config.toml
norm = "rmsnorm"
qk_norm = false
beta1 = 0.95
Each number is 500 + 25 x the weight over its row's rms, rounded and kept within 0 to 999. Layers, rows and columns count from 0. Numbers have three digits each. The size before them is the row's rms in percent of the matrix's.

# layer 10 MLP up, 448x160, rms 0.0636, rows 206-235, columns 0-159
103:548487515485534494492512499533471455501566473536494491509500487518467519480518505478491477511478464479490490480517496501511524492511521502541523508523494509513548536507499497494536517520497471477472485507464487468498535434483488492456534532501484525436485501480487506515479472482494492530527494507447532508462474475500436495477495572502509493516472497505552459470451492496524500540459497475502516471563519508501484529515506516495485514522530498490516489523487526511477471521471496
107:525486493546485485496440505486509515494538507478492488497490531482527534516513529491496444494504495536528520483483478522512501507491508502503503525529517482489508454499528535475499482495502472491519554509521495474490508498480534482514521497490529558438516463493479467497492482465528529508518517463468485495526530522493509507470494500489521527487480497530486522422547472467475490480508569503516531584530535496469495478477513524499473462474507488485494530514483492504500452537506494
100:506568457511493524464503500493541547464510501482498514457467529493501492511514489551450507525511484506533525481498537529542502468513480488468493522517523487562512514543524491446488498512507513506469522524471496503506495495525473534450475471493472481497481519545486499484522499518515508463461465492473465488480512531532505473508473487495519495538545505558513518486508532523521521565521509528495493444516479505489515504506486487495509493490480517515514514508520444467509492528485530
096:512491485502496479495489518528526512523487500545490530515510463503461521473538498485491486490522505494470541471519475536472504508527496509494505460530490479535505491539526542519480455484475522470507521458453451554505519526523536516495503460479537506518516483451539531496481454480480496520463501536486484536501516470474491495514575488524472519510513565541514491516508526491487509521532495538487490534518482476520496540485540494493497538480521476519506511492475489522520518495446499
093:493538519542508479471508486506539509519493532528474478552492483519545512510497482509524497538505505497446505534501488531501524492512532511524481526499509483509509517501478591514507500487491521522502525572538513507479473512510474524517472513452485532461507452513500511501464466428519493512474499467524491484501497528477441476452522492499486503491492528503532538538457530504461493521521523502497505466507530495483512495537487437486475476508491504473481507529510518478512511500506499
103:482473492507471506454467474479490496497465544496504515465502416497517510510503459528493493536474494516539499509504482504470503481466492450520510459485513488465484439462479456520563480504561494492513517496528493468511481498504504488478498512500491495525443532465461515500489512488518502493472540472502491469507492535468568486506482517514473486500503522466497520483504526508482498516519482486466546515492513489489546486486502487495458532530529516492477513509446466504461526497491482
091:479527518511463563501525478505516470514466505500514515473474554431516481526507490508477518512515512494479473487490448482475424516524485469508486517486503501495494499524507456508534501485468517536514506470518535518439530446452497466497511500513502513526469529499501525488520517520446490485502517533516507514505504513537531458487502530525514528504505480491522520488464485500510505471459499500493467452513495453466509508468489539452501510525492533524506529479500518530507526460487517
105:475542522558487441466450523507498529501464468537496475484504534541494497504537479510553471500449508489499477490477511531481506510501516458543511474460526490531492518494504491507535490480516510514531449428532469488518444516438539467493483510545522523515470481520478519487542495484466498517529516501502523481467474494494501510468514491524528494488478547517506504490502511493504511480488506461509456505515513502519532495497486476483497493501469519494506503481477525448507467475501502
099:527497485463486489482492543524450482491511473466450496453501520478546490491502454551478478507477524489523519514480467484478463482501504511487559481503519496461501493494501531508533436488471470479459551485490500499505479521499535558520432524479498483507496521486495491488511548488510462505467492520500503486520515526483500526474502542465497500435493517513496486454510510461483509508507526469510483488510486462515480523525501501519486500442541520492480508517509518498491468471459492
097:501491582501533472506547456487545505459460552470443469487533485517479515478514490515493484479491492498524496517542491439516480479503510503466536478500525468502491498500452464499498499501470488501493538461508514491521499506488469497515474513464516475523507506517463502483493485460507478469524479495453509460492512494513505501489521475486488508524481526541534503502530478526491446510513481525505518520458478489506505522474546484480464474508495548513474455519515482509479500459469549
096:501507525498486516489512478474468500479498498503529488490486484513480502507532515518521525508473453527541509524490498505495489521506469531488503504508531457489472526515465506484524505529542483473457468457468502514443551492520499493455516495456482518530514520517493549493522538476437530486465487475487459517490515461505470516494518489489524518502471481516508502477481517498448504478494474514484505520524515537461517517533522478511443492530515487545507515466537501560476541504437530
100:497447492459483472492510465529496527508467511497512502524530512520469438503554503454503508505475529528469513552501509494549526495488519502524491474486527508522490528480507478472518516507464465496523499469477552515495526523509498502521494488447512501493504502507487520515503486510529506508474522510484492481519507535488505561503519519472516546498432416489463502472508497520518511498482493538545479457492479494496534492534487545504478478509507485524492526534474530543490515460479523
100:539497468499528459538471491459543538491489480515502467513466493531493478527516479523525479472546492499449485504536512506519465487519484545526483493498505499502518507466526526465534475532486506516519475497509479527526506531501488510492474542525487531502528453503471481471487475483520499442505556457492541492475493527515522515494506516487506535502528526482535494513472522503474524462492522510470508538519496517530510480500499497570491520555517516488463500534517541493486506491435499
109:524485467492510544527451490533494470547489504539482479515515515485490500507539519440494503472481537530509498522501466485497500504509507495478510476531514526540530472458485491470536541503519507514521483483474530483498453525521485473464516460440514525509486481489505501527495490514498520541462543518483498510476481500490498458476475525495503496474449471498471533510537481540504455451486511527507509477488518487512474500494474507444503540501504488462494511485473496520552448483474541
110:512530503492505508474486460510499470519482490568449529504494477507488509493517473496542518497548504527490518548477489527523508538511473523523500473504524529466551470515489516460450510502510498459488500477521474466552539460498512479451477488449536477490501482519504511498484540505494482497545466528550490517488510501525510496483530511493484470488502538514480512485510448480443482534493467494527506500444470477516511541477521519471519512530483467504493491470471512524490491519491503
099:518494454505539518552457508461503504515530467520491551536530494458480480531472498531461487501498495533516492510511471502465484548522469504528521483526484477471531478520488505485506471558503510487514476520497532473534495517523495464474507508492497511474507498483526480528474477518463513545482532456511481558470513488499514552499476473523506509508498486509531525474456502503493515480457500503484503499533549506520457538524499543489500492510455535500508522541448495515503472472474491
105:516494509515442474462507531476483466483490462495526506511459537479524506514484494494466510457474504499507477506454507483492556554462479527524530480545488493532468506498512495499524516504479498507487476459544505466524526480478472515538516525534517472502495447530469528530507468467473497534548440511511475491527500514485477524492477507504505492465496516538501505533502493455451502550552517508481497520456493500491490495496508467491535492457510503527509480485532468495510503524476478
101:471478505503514500480497561487492458533469510527489488497498514491515527507510532511495466491473483540486518498496484529492501516503552523497493512484489498513475488461487511539511461499508495510501489491457527519497512488494460524489481510526546477508499517512485522521501538484422527466483491473522447502507453448439546503508498494479488516510439502515496477496535497475487483506528537495516544523483514518524507519549556482493462466550532531507476537510505544461500512514479475
098:477504490527522414497521514480517485520460498495529532521541465497543521526531471490475476485508508488519485503537546486522547531522522447518487493515527483513536489484503492481480540490524530493492513535522541532496537493545499477458524536498457535527465489531491491551549512519468490481498494489519493461511461535484513501494476528488472522505474542464506485478510515501507515485530522491509498513521472480479482492497490465474517501462528525542498462467519501485467473503511526
104:491513496460481488440526501488509506503462481464482487491487498488483528495512501465459466505516492471517489466482519502538468459495504508473479489525459499499564483480494489498468459475503459486492487466505475452512545486520521554439526494528499490485541527530495501478503460475493463478481535509534502503489536530534519452503500477442482480502514521544518482442506550495509506505503516490500503527513533454479492504467489484510527486466499538493497518515484516518467522479534475
111:443491519474484492508461482510468487466493460479530497514473458503513501499543511526465524491491526538496498478506521470451484519479497468492508472509521529513475471569502517518492494551512457494467546530452480448520526496536542485472519530476488463507491531508485529516536496524520496514509519506508483474509498517546526513481543518492536479496526494476530495548534444489533502506496483479523522481491499496515523460475455465450505506491512501466526492522474492517523496500484507
107:522464546515485524523486459512479515483486465485460482469541518525527499532528470467541515502465468506540502493540470511493499464499477519495505495513549496522477499497483497525501491500477495497500529524497486475519463519558493522499498509499472480526545543552472517490508523476516521467472534514516489512481486493459500510502450532531491516467522476467496539522505512511441494464524487481526482449453502465454499525472530483504493498480483478501458506490501509513488543454516453
092:513484480485516476451471532517488485519483482490491518463491490520503519462515501488450485489455558519463550496491503498495514459501473480552506469514507503471470513507506499495501493511522507504492512514558511512520475534522518530519505457508519518452552495519488481519520487435514509535530521511496511511534559483484526490522486490524470504496489528505502495491521506485492461478470481507494508475511450471482497484555496512552521438455482499541504513500476464490484484570511496
107:449465564474472501506520543519501511476515491507516542483520544511519540507486532507529517490496512528523490499538526495500498518489506517495540548489527440520493499560446472500469471539526493463492499491491506475503478540453508498512498482459518532519527481472490485541543481498505465538476519480477491490540475528483541468530496549538495533508501490516475499486511489489548501475472489477484534503510481495524494460529498538488451522502472481484463510498487519501514487481514499
111:482496516485487518508519512542539493501507469514496566502536477526528490445505540477503493501484506523559510519504483493508465503508489537512492485519531537478483518508507495483470504475526506461537444512544512520517497523490517508490476521469496488422531492492450487519498482511471520479531523498501519497467530485471513520475488495503492459530538512525535528552499475445502471519490488493516506481466537511484478455503496484493554525473455512512535462508501504512498513449542508
097:515506532501459469490496463512510488521543521502535491533484520460488498437515486468482524490519488523489512475514480502481520485502490493523504530504503481495492520529491513515529512523540470538445520509494527478512498509517538478465464510505446457523505468503513514467488469505454496493452474504485466500561510499492482471503442540527500511543533449474509477553563483504458524502485487498481508495524459514481489516545468533495511526517531509529472500500484496468510493496482535
110:525492464552546518512492471474505464477463519483528520468474502504533472489523546511517500501490503491473459534443501475489490507505502511481469490476507511487493528483496491517521495520487533491475492495473538500483489510512453502524503550565560473492488484490505474450504508520539516504479485517514508462503491509472465512525479478528490465486470524481573499478513485489519510500479527502490544507516536466542481515487455478537548539501535548516490461537492523508493523496492512
092:524513515485515530490508519524492449517529484545516532465545518495472485451510476501487541461488481468495508495494469483491498493474493490503517517500480464523508486462481527548512489507478526506498493550499484543511542514501481505481492472520483477478486489492505472489459502515488436466525494499484516467500520539485480543451491542477476514493463538466538494481473511522508446451495450483489484464512541504505506456486517485470526530528495504480507540527447504517488470520468473
105:476513488509539534544511512490445490510528463497533514533535535506511517480581519502513453490519498496491536528508537439506467469578505474495464536489541504472471484502495476489514485468528467468506487543526514488485458511490522508523507496495512518507488535501493513511497478501446498496506523505497521513516497466534498518453506487546485492522490497545514526485486470493483531497479488520470494525532522495477495527521526515520504503523460503463504532479482522517494539442526490
098:506555521512479476475455521499501522532511482490473475496539529487494467512532490508512553516526532539467545503509545452464510519485519508442429483462521491490500528498505474483499509527506507516514524486495494527499514495555515450542497488508498527509515524487483501472539469514501500472506459495457499498501502553540520472501545494503463520491505492547499492471523450517516454494493510516505474471492481476502507523491478492536514494489512451490462548484497475507478512540493492
# layer 10 MLP down (transposed), 448x160, rms 0.0643, rows 206-234, columns 0-159
095:486516542471501520500554452531506507473486479514533499518494495502496504493487484534517523517512520433474478509504506515506466480483439456496495504529485491534489519503484522435484502496505506548520473492518472476503527515496534479547509483485498508507494526549475540514488477497524478511475498491527487511533468523456510509499484449497541472445485517537486495545464509531519494470495464501496495494442490483520490499482502488528535548501474502518523508480462549517523529483530450
106:518528471539509483485468488499520501497494451522489483504508490459457516488528511496536486495501468507532500480475536488518444553520515505458482534478459490520495489486531487484503465500529528530481479516473501522487527479503508490521521468495479475542509532543496517546458498482520428513500538478434482507447553505517482536540460505511455511480494471542542525453504497494506500491484520541520501504485494537522529484459482519496517496503513484512485535483467495499493510497497516
104:492548453507508458528518483534540495537477521520544470504507504478474515485509469493482520526552476560485533509487528492516542520511515480505514556514501463520461522537493528497504491517485547476432494530464492482527504473486501497470481497513511461473518489526527505520487495499490554486544471489465462462522539519494471489534494511473500532503500483527533495488503536454522524501510538534530482463463518497494491481491476495510515507453510526489524507489474476493483485464510510
094:504500486503481479515472520449545500474518459495482524460463515493466480487468491477470507473465548491496497483493486548508502483481494534469479514531480483478468527508472497456505483496521546526476513488514502502487492450485437464535482517517520504490512509503486480497455531518533514481475464486505516493553529482451526435507499486479467459437534464488509493501498499559508491519497467517515518490505474545487500480525512514504497475499504514449515507475525510490482485461526532
096:505493485517518485515537521460520456502509507513491507502474526516484518523541489482516471484513481520507529501537546461476529500528525540521478514455479476525458509495517503539521491488463469451500542514511496512497536486458514486502455511513522509504529516450539488523524529520508501520547545494461499515492506472520521486544510489498550508492465505484489489527489504508489474519443527496496501519489538479496539490495511418524414526484488502503491460511516513477499475509490484
104:520466517475468503452465489526482492526491492458500550529495514484511513479497511524506483529479490438537479486489513530528468497515509452501514491458533512505530545422480477498503530504516522499520538540537528494545506510496488517516521513514500500535464498496485480481483484487517474517481504498498506476485464527492461478472543506491456516465481518503467485459506503494483458481483531473501517497481489518520551520481519492510451436485473552510497524532513454521483516515487481
087:494483508494531505558546494508527526488456499527511501518506517504440487480471529476478487461494540514509486509493452523465501483519460494486497481490484483520509504522491512439486495496553474490535548527514482506509496534499498487492518496554495542523555476528489484529476497475502489499462458470520451458525500506490499503489477469496524488468482524508505535507519485479458465524459518536525512512491513510498534504532489535579507493475503485501517519510480492498509432479513476
106:541479484504494496455510492466516531488531521503466476482490468521483488465519517488465517514500494471501532503529438512512525545476471481534524499492494519506508469544545480502522556468510483533475512490566484550478484459503508523475467496480529476487510521502521465468508497491529474428499476450504493505509523559493537470503512471519478500519533490543499488461477534507505517530482506509466532507461504472537507487501545516485492515517503506511495522457501494534485508489511526
096:549456480490549502496511511537507506513531487515500493490519483459518496495471481511428460470526466496479461515502471504455494545532482508484498527516544488504474528515513530470501489487493486508469553506480489489517456506504465512491493499485483491480494496496499491513468553523504495457511452496511499493483542512459521487513522491523536508536511465515478532549483518509487424484546561499511501469484531506493466498500502557511465502456530547498515514517485502504493493500494482
101:541497532444511522506472468521531504511478541468449459512540456435483509454492501473510501509490454507488463507488494511513485490459527496532500481483488486505523491485492514477497528458543541460476473487475489547522479492509484487510500489485441526440507541504490484491492508516493517523486454496467510453518518508481513520528511477502491494484494528497455524460485517486528492534496465480532519492480496526481484482530455506513556511522509547515496479521513504534500471522499476
095:487477466487440570524499510480513429520491497461481487523508529488525498503546529535552501512521467557515483447482539506523472512496468498530508496476468478476505521509472517456481541527442473524499529495462495501497501501505504507517507526519511511489520499523507511478520514463499492491476498534514553518557493485470448483526499463495485503471510539506473462499502469497499489482459529506502499532520499480514527515484530516488543525470490511460502470536522506491490499485500508
097:515509499485477503519519489539493505484429534432474517520487509514503439563502524484452503512495483575508530527507521434531522522491507486496476465511486504508456457476496490467512499508530510484502527528508496516479500506518476511529480474503476498510502447473529510529487489526503498567463483504517501492508499479484508517498491482456549499544499488513519534497508493519537492475532484513497533476488506481475492504521462524485521488472479532505531493486502504503488423516517494
098:504483491486498496545476493458516553519532520495509505523522528553483484482493487489488491506549529508515506537508472521511487500504486509513494484462458505492545487473492533466490516481500503465515504515497515501496462509487431506493480542516512520512510473490486497469505433450512509495480478508455495518505467513461509553511527506500472504527523481574538521535492483545526454508508501460482513544496540547523488470495518514487472503525562458502489513476485515499504533519519485
105:522495497489495545486482531526507498494514469527496468551471512487521504499451504508482519523484572517531478482528484478490434502545488550508493499522488516490516465488479492459489511484521481547505518511507485526513502524478551477559518447490523506517483509500510485500522477515475534523452490496500475473497503500465476468488466498496517519494477497440480520535513510572477492471467488539497511503517432498475506499484461499510495496513497506492494538515480505512516436494477528
110:520480515437517477495488500563478503490468522499487501520461485469463488438545493506523454487476516518507541486499484514532457482442494500510487503476542483476525467503494513455485491517500484524503545455514502514499522485451486486475533503486471510494506498501516471482504538513521538502482497489507498481473508507439523501520476506512470533479519527493543576535461483471499506490505507486484519466460475495504481469484494489513545508493546521510485484542495538503487472463510498
100:480487489521480494514517499534532525524461552513531486479478481493469491514502513514499458473521499545513549520491493442530528495469483491495544529489489502513509505492473503547507528487443471514483496497509542466500481491469517542501494495490530485538514488537535491518434488483454505468496529507471484499524517491480455481514469559486484537527463548518497536528464478518515484522467464494467520493528516490503498531481519460527476466481546508491520495500505511488514470498458489
103:498500491451531503500508516470489517501526492479540510512485454538523500506493504532505527529481452502479537518508546497462497489501494487542522471516470473532462534467499524522529534441530483496476486503517520488526509538520521532487504506511520445522500530495501503521508472497503481463453527461478496506512500521485489513491468509492551516509496454491507516514519471467560528518487482464484477465520410490491496512518501523511506494492550523499505517473518500497485428491470490
099:447482460487517512481505499507459460549508500507478471517524510472508528497515473510516484520534460453495476469501493485514499506493542497449515568476546523474492482514488497508510519461485517498476533458491494496549499538516450533470468499492469494501479496550517522515503497501475505554541496503474490510487506515548488501464542452470454499478478549502525470490511512528499522525480501485471491519494484528500499534443497489495521472507509503517531473506488487502443539488486509
089:506470489511510533484498483541494495530480477506516490495498530541538502460521497543519471522519508580489464521514498514490508528454536539474451516522506531498505551535493495479523474528486502476458476489515492504513465528514516526505527466519512509503498537480477453462456519505513527478539449465511484520475532482533475468530512534484468492493505548482477506480521499492452497545516495462500520500510482547518497508462495475488476453503480485468494521494472519507488515532523498
101:462482507479483465459465510520522495514530471459470489530520444476487472483522511496545497483530491492538467481508564474470466462508479532497499497515491492490485467494497528526504463527476448516482512489505505473526488492515509486516513513536498522464497485482507494489513474517490475461521531455494553490517511469491519540511490488506550476510494483524502504513532523509499504530546494434481541478532472500520494477521488491486515506509486527508507497563486534475490459504503419
109:514545478467491517459482517504473486486484526511524457480496478482548502497460503483456510473517514516465483469510507541467475467507491466513471544495523484508551522489464511521483521532545541508499522512521465515501544482504569521476487505483553504557518503483522503469522524536495485495533520499498493537501520487515526479483548494486513513497554470486484505499480498460495463493473506462470551526477497492522555492492495489499531507495512508464494493529479518512488498453454515
109:501498530502475504496528526501526500476538480500511531458512491465475490514504464452482466528467515472489496514542531471461470482527487476526518508511524510511494518453499510518504486501528512512511503522471481486481494503550458470519446459551479479530555516500504512484524499527502518472546520530468477472547506532485496484529495464500523508473474473500463503460492469509467475514523485523482515498460490507488487525482461496472475521544478532452519533565527524497527520504526503
088:469492494519497564487503472471459503539517499477517468531520502483482491517513471512513496511552483504493501482515506496488467536472489471523511545512489526533523491436482450518521521466493456481480507493524504502488492477507514515507469492552500482522487527497524517496471497517443519510526480514508501495527514490534535526516532528470467553543495525530507473490476513493523526510527481460480494574554520499510522505487513510470517474485493467463490478502501509511542489524543439
104:513484483473531535505488522507523525499494481473471501492495508493511508513473545514466502520487534510521492498455539452551498478485467495509467505472543530471506488523484469464497516510559522485460506504499477525509518463521482527530487485466491498526548507442484474531500534519483486498512501482537522512555498482469521518472509517532486508514513473521555544486531468457506475470547485491508524489496472489497553496446517540478465479486483499489507502501450501522501471469512533
112:473447465478499532491516485529503508478492500537509502496467483475490494477487498519491465515500567533522554569515445495489481523514448521456492546518535530454506528525518512448499512499534501524511500483523491525526479518458495510462527514474529473483499515481467483503504530489506549500480489496525482510490476484466533476513472508485486531498520495507494504447475511483541498499505487515505514503521512499540456479505497506506550438490488481536503455520467496529489511468509492
096:499510498505490510552503497514489469508479469464471500520509514480525452456470458523504485488507503508474491452513463520530544497480521505435541512512502501508476524486452492514506561478461500486497520507502486501470512487512511527545503472441508549485488514514520496519492471526472483481480492534507530515471511460543481471532489528483481502505522512506501496486491540506523523473464480496468518505546490478470535484521462510511551490526522526536522455537492524532490535463469527
111:499480449507485510540529446522499483500486499459516470491545483492477456472529543478470478525482487519499473493466482463516515532538516486487490498518558496540526522489513502500446468445494515518507509480487505486464505534483512493501527518442489479509491476529463472503530536516511517532512469496491520479504486518485506457525501500481493476472492526516531502479515458500513521489478518448503524476540555481503476558522491516475506498539485496519474478543519553528485522512496521
092:491505483517501441506479469501491513494489515463511504534471487452504531515532508465502477573492549482514510501488479499496498533512449478495480506513521533495500500511497493489523470491494517481503492430479517457471445502523508492529492460484496519492509502547503493496546530484531537530509504518490489545566472478496498464517468442502503518480494503524549482447515483465454546511478515537497504525524467503489511514529502526510491482485527503485525557500470506498494498476496524
103:470517496514495540482481482491468472478507475503526541492500495496498500546508533508497462456559541499525520515469537537523470452510491491472457464476481510491466480498474514433508525466528509485529471518500498487478485505505510484497523468514510555474510516453505510503488492521497465496479531482501545501465498484507527554511554502512484491478484468536478499453506472501475503530478506518488524529487493528506514475489507496565511491519486502446534509533489504480478567481513494
# layer 10 MLP gate, 448x160, rms 0.065, rows 207-235, columns 0-159
108:479501524401468503553548486520511501521481524527543509461499540509521469491456526518525493511486490465467532522507514515487530493507474544496502481503517496480485512495473532499519516504487512489506528489555521490487497455539491500524492543474506493519497489546520551465512492480488531504507492541523528501511459543510496494494475533507511496548501500464412475523493540523488514466496439525481465498497494502500497524519539497532503507513475492494491473505495515486492515509507507
100:497469476529500506506491534489493511491502518494490531495496506478498497503461479489490460480438501514496538480507457517516499495500478469466448510516492513486521525480536507498500471507470491518492542467506545550500523482492518551513550497518498514469466543535459534506470486443512430525509533479536501482517494448497525536486476469496491478457496502495477489456494457478481487505499502517504546519517521546524519476488471509516456458499487499503466460539512530504476484509522526
096:500546489490498528466497483496497470451514463437521516489518554471478469510468512481512510514520491514513482507500534511525497499504495519532463507478523487472517527507495457474508482502488493470485520505520538506510500533506464528535494545489530537545479468476483487507509490524483475531475490469479484524569531493485532495506488516518516468518462474511480479521513515468524501534486459511463536494482546503512499504477495485536548427526517526520499474504532518490516564458513500
099:534532515494486506516504510487525498464479495459513490529467542496467514525518474522482508500507488444463481509519538528509509503548517525468474504551461495497524457496488524513486491510485485477555465566504522494527509477510530527508529547476509493475458508485541469519532527455464522498516489507513475477516510536481517480511504491469486484525497496475500495507483480462532486555531493515484496513492545499540516489513489476484516427454493522478488537527514491526529512497498450
103:493513488496438503464503497530466484500541549485515515479517503462495519480539481489483500493527463485487504520466501508550526561502453497501510487478509530506520539498483534542519525499490514483484518546468521476536521453521485495493529507491495544515490512484501491524497496482549487484500505517497492465498469495524473482520510502540503510443469512442499512482546500492530536493509501478482555513473488522503552520480512445532512448494470499533479514503469475459506505482511452
086:506535482517504487478519531507495481496458493488528489484473456518491498534517461521518494528516480512518488514512494521553497488481496535503497468523478467498497485520549501515493491535437493435476445534482474520470521515493521479454511491503488537481492473490513479511483473493478512502478471496509498505516505466515474539490547545495496525494566487493483567522467487508519474545464507532533485464518454478525523523469483476507495465488469486515516506540449488540506488516504520
102:517534496529501475473474522533483455504479493466499473507497562531504441540519523527489485508481536520456515494491495554475486537462505535477536471494496556501515489446506496465515523506494467505483477480529512514469488488496504462525510477487515505500475446487505491495473459522505476524513488516527472526497437482492535480442510520508546476490495469485496485533434525488502492516469481502480489477517466493518487505494516506511517521534481473537490504467502516499513534534517535
099:447497473539480466482527482497537503546482464477499494521505498525521489419447515473464493536535486493457515496533542484528540477487516490513486488469531528547480507483478513515449545511508473497499536538521525488451463519509474532526498490541530519513538497478502488501471514532505511511530500476492488495525516503502498523488500487504520442496458533520508496445529497511505488503524512515500489512499473473476532498486490494531540506474467508551478518528507520457516491493512507
103:504494507493460524505481514483521513532456497453493511463541509430497478498490519485509460483488515512430469548470527462526506469489571507492515549486476505503430521494477510504508486495531508442489478480494489537495473468519493505508505481548519507472511509513481483506487516490489491532481492487473483500518467516467513504486498472497431489477523506501544533486495464493520501544507496480506499524528509521484497501504493523507496503510546521505474500508536498540529523533565528
097:532505468472548525535483485491493542449484484494537481513508501527505520513543495514499533477492514496502475582501510487504487490487510516471493537528514497527483519492484491467540503523509525469506528517457447505487476517546495507480486448500477495514556511477475500433493456493515531472519506526516488469524522487509473521468522512507529492505479507474480487504498485535534448495489490481459516520463514496502520509550511464502481475537488525520457512516525511515482505508435469
094:558496480501521527459521513475455502494478507562491482516496488511488488504520494509469499495539534481523524466490496496497489490501476547469509508483482546540524502526494497522501490513500443475481447538507491496446535509481474494519508507524470503511512466489461461467499539504500492447494525505544548516505466470482504449494479558469458515508507499487490506489501517502539525523493521522528481465498501458522522476463468516540525538457510507493504450509482504513471529493508524
097:489502537509527536499491541510484474504506442485482474528500495497500519502501475505476508519475483507466520507490497509513510505479515533518507482471514510557498497520461532498475495523514546503515541484468528492462480516481542503506524520518507494480477490473430525513476541499487481508555443481481509497552512457502542536464491456524519505478486535463495539474503465483496518552566488482489509517499486498468545537491515501483551464507465511478511519500485528479509507493454490
095:547499494496511531462497481480512486499455479532528489544508526514526455492478464485507489502496503486511504505508515514525529436541495506494496463538490478511495493493514473477500554510528488493513514542507472470474499461532512502534512511518482483510535538556512501492492480430526498468541486504529465518534483464519480515472518512465542537515481498515495499494470503493533488571539464466502505505507475498536519489508553526548489513479472525520510511501492519481506563487481503
108:516490502505506528513509515519534508496493467467534491525490550511463480561461535541461522540531504480479504477475482544446501490510472478485499479474473481545453518502491513524526456517457520446501445497483525525439512510523502525538520519497517490491460513484520504464517493493507461526494507512486473447468486468484489468530544479504488517525513485497457467485538491487534480517513464502496484508534508523459507481488496485513476486478515513507471477477479477490487497536502530
104:448457451556526534481504501564519514495504491469500500475489492476502499500492527478520473520502493458539503540479461463545471475495516505506483479547499487496495501483532535503529477474496446497483471507441502516492463526509506487501485524542512524501511503493495478539516465502467429469488526504501476469523478494504493544479495542489481505481493503508503539492529517505476479488484534464512526530513497493519471537542530466460486492506527490490484463514478477542513495474515461
105:523469496485488533504499528445501492466501472494515510505525557485483522542522501509488553508486475512475486470498518484527513497534507514548466492522473528462457420450519491478510500489471481531503509492478513521466501476511502480495485502499537563491467470506493478527496485500536503555495503519507494482481521490491474447489508444495474504470508480441471510497503494532484487533495486467518476512513530488525512522548480485527446460489501485494476477480510487503481524494527550
081:488517500492510474468474498504489494484461517518479491502512512501497529552478554473553491527489517442522505499499530484492486489494476457503520502477491480470491470463491516495505484514507491490457574513540475538435530470435526504464524540521489514488496506542521471499458517532511482524475510516489517504506494484516456485474509531487496489513482560506524487498453512493457520483501489476522491470509445458477483498519488501464558510516476506534488505513470486500514464481487514
092:495501507471463531490498495511482471480544482477519544510479485536500493490494519452523443517480504515499477515493487478472489529519550465468489504503508490482524457496539504534501488533516513500508466463498518501464493513539448497429496491530518488501480489476450496548531524512475511449519461506489519474498501551467501492450498505500477482494513527510511485448494524462486520559491528526495514496492482509496480496552504517525472538483534488551546523504465506515496506500500533
101:512540491483495514485491502530492551456493547558468492496509473547495503485521503504507479532528506453494485519517475526512452516453480490465488551448478480512524460496458503464543508523529496510478495475457483546488463508489532505451520541521536532514491512519522515482496517490479479477489545461486535486471487509507499489473464448470509506501488490508498465480501509503509452501474465468482491528524541512539468498495520508485522489483469483460527489511484535517500526503479506
102:516488484497477466462529501525462494494483506522493488476507515542519500494470476550489521499490498473502475514486492505477478490479455511490488481484545581532478509458499514508483436496522487530473535495519464554480511523484552460475478504521529508462498517508489507491505482507509499485518495494504497498452479517489495521476513472492560531501554515460448467502474503502509459509488496490497539484471479545474518475551507520507451489525530496531521498498536496494530515526469540
116:452472487514487529542510520524478518513515528495507490505481530469488516503499462509497493481534496577480525515506481549512497520528458508482478455446544547509470481484484538546508554519512432494502498518518502486483487487479527497489520467520536515485485530505494500519506489476517514499483494524491512448447515452505505495501500480505502553502495511540509513520514483512488478475527475506570566498528522492475539512529536496524512495492496516476467484529534519496490505490493492
091:522487513516494460525489524542538481514492498513492473496518471514483467515506477473450539497437457544541506536476458506479496503492487484438531497473527521505489526529555517502481427523479485471529475513514504533510530549461468518509506482547504526463510510476467505496504498544499503469460512510503456475503520479512476541513484511522489494459498489476498507485545475505505477512475536503472509506500486498493456507524490501532536476469473531516512511515469475524478482492486514
100:516491478541530505483492479477520500514523482553498549499555480530447494490473463507433490502475459504484503508535471518541499513526496502529514470498533517484510474483547474472525506485475500509468493505523474504514467477516468485475499489537528472505509479499501488541492502463456498534464514518528530496486505480542506521519521511493536531521514471465536517521520480514509442491496504551546486501465470476512476537448511502479484481493510538538527478492478511503536494482539518
107:495459535545488492508528517483522458481514464506460526530494499524507503527474496468495491506546450474514475509494484522492422476550567505494520495496471498554448460483487488462491501491520512477518491504481520473512502486495501491461505568519483510486525513503480502484513465514485465515482505499527526496489492534480549550508506503509501448477484517512498455485529501543533549529523518491462492485506520495493497512509505483489472551492470491506496522512501526484508524445515472
098:511505520468483472481497473513487563508498490504541484474514484516512501480520509480511472528510534501483489574484503474515490475506526478529504463481496517453527500461544521488471498515494515542492493477534517514491489500459514495506480520536478476501501539506440527483496488472504479476517521467464478505511485551479484548450477498493511519530446490502523492486493461475534476498504522486466503504487533557546496482522518504471483464455457537447499517484528527495517511532524523
109:524524511522543522490489511502492468502457476477484537545491499524488458508520465510490506504484478526503485468509498465520474519481521496505521475489513523537480511542483466485475488536501500481481455503452570504465513461502455501470495504488522483499494531511476513481480513512509459460437501464527493448469471534534492477494491535567532481473478468487476479515497486536461497496468515482492553528517505514516556502477502517550523481481504512508482524509475503505529515483484509
088:482532475539535506455520528497535519503545535498457502522501531501467450521533494510481493512503478529487531527485519493453531498495497472495465499513490477503473494529481486468507505538488528497500496521494459506459473470505531524462477477501529510519556542511501537484522487468549481472497524480487486486536503522494478481442509486468500479508507490487479499499484505514530517458481471534534529514473536502533529522531494519519520487523556459543511484481514485504540495562469523
107:518513503454523499489532508434499530485477472486545524509514535514454490505468477490522489468495506503472501492513488501427518520461480480493499469503494494511525525532505566507486501508526511520536535502518544524518490489519481523533468523528490503535482497451522471523481462503481488470500520483482487532500497511500544479514491474511506521476509560489508524494548498484498483557463480547503448561483527504498519469526552489497489507539490531506498516509479482490525510502501540
090:516516524506530464492481559469571512483470527497478515476546511506489478502533485464510487506497491531455492526522536506484496495521476475469465509428479503496537496461526492473544553509509516499546472479507474478508520468500501531488512507496449522498487491516524455471506498477503535480500512516460467525522484525498483498536488494533513519486527483496540473467512518504476529489471526515508464496472469467523498486467536512546526519498488536529533534514499518518505544529482490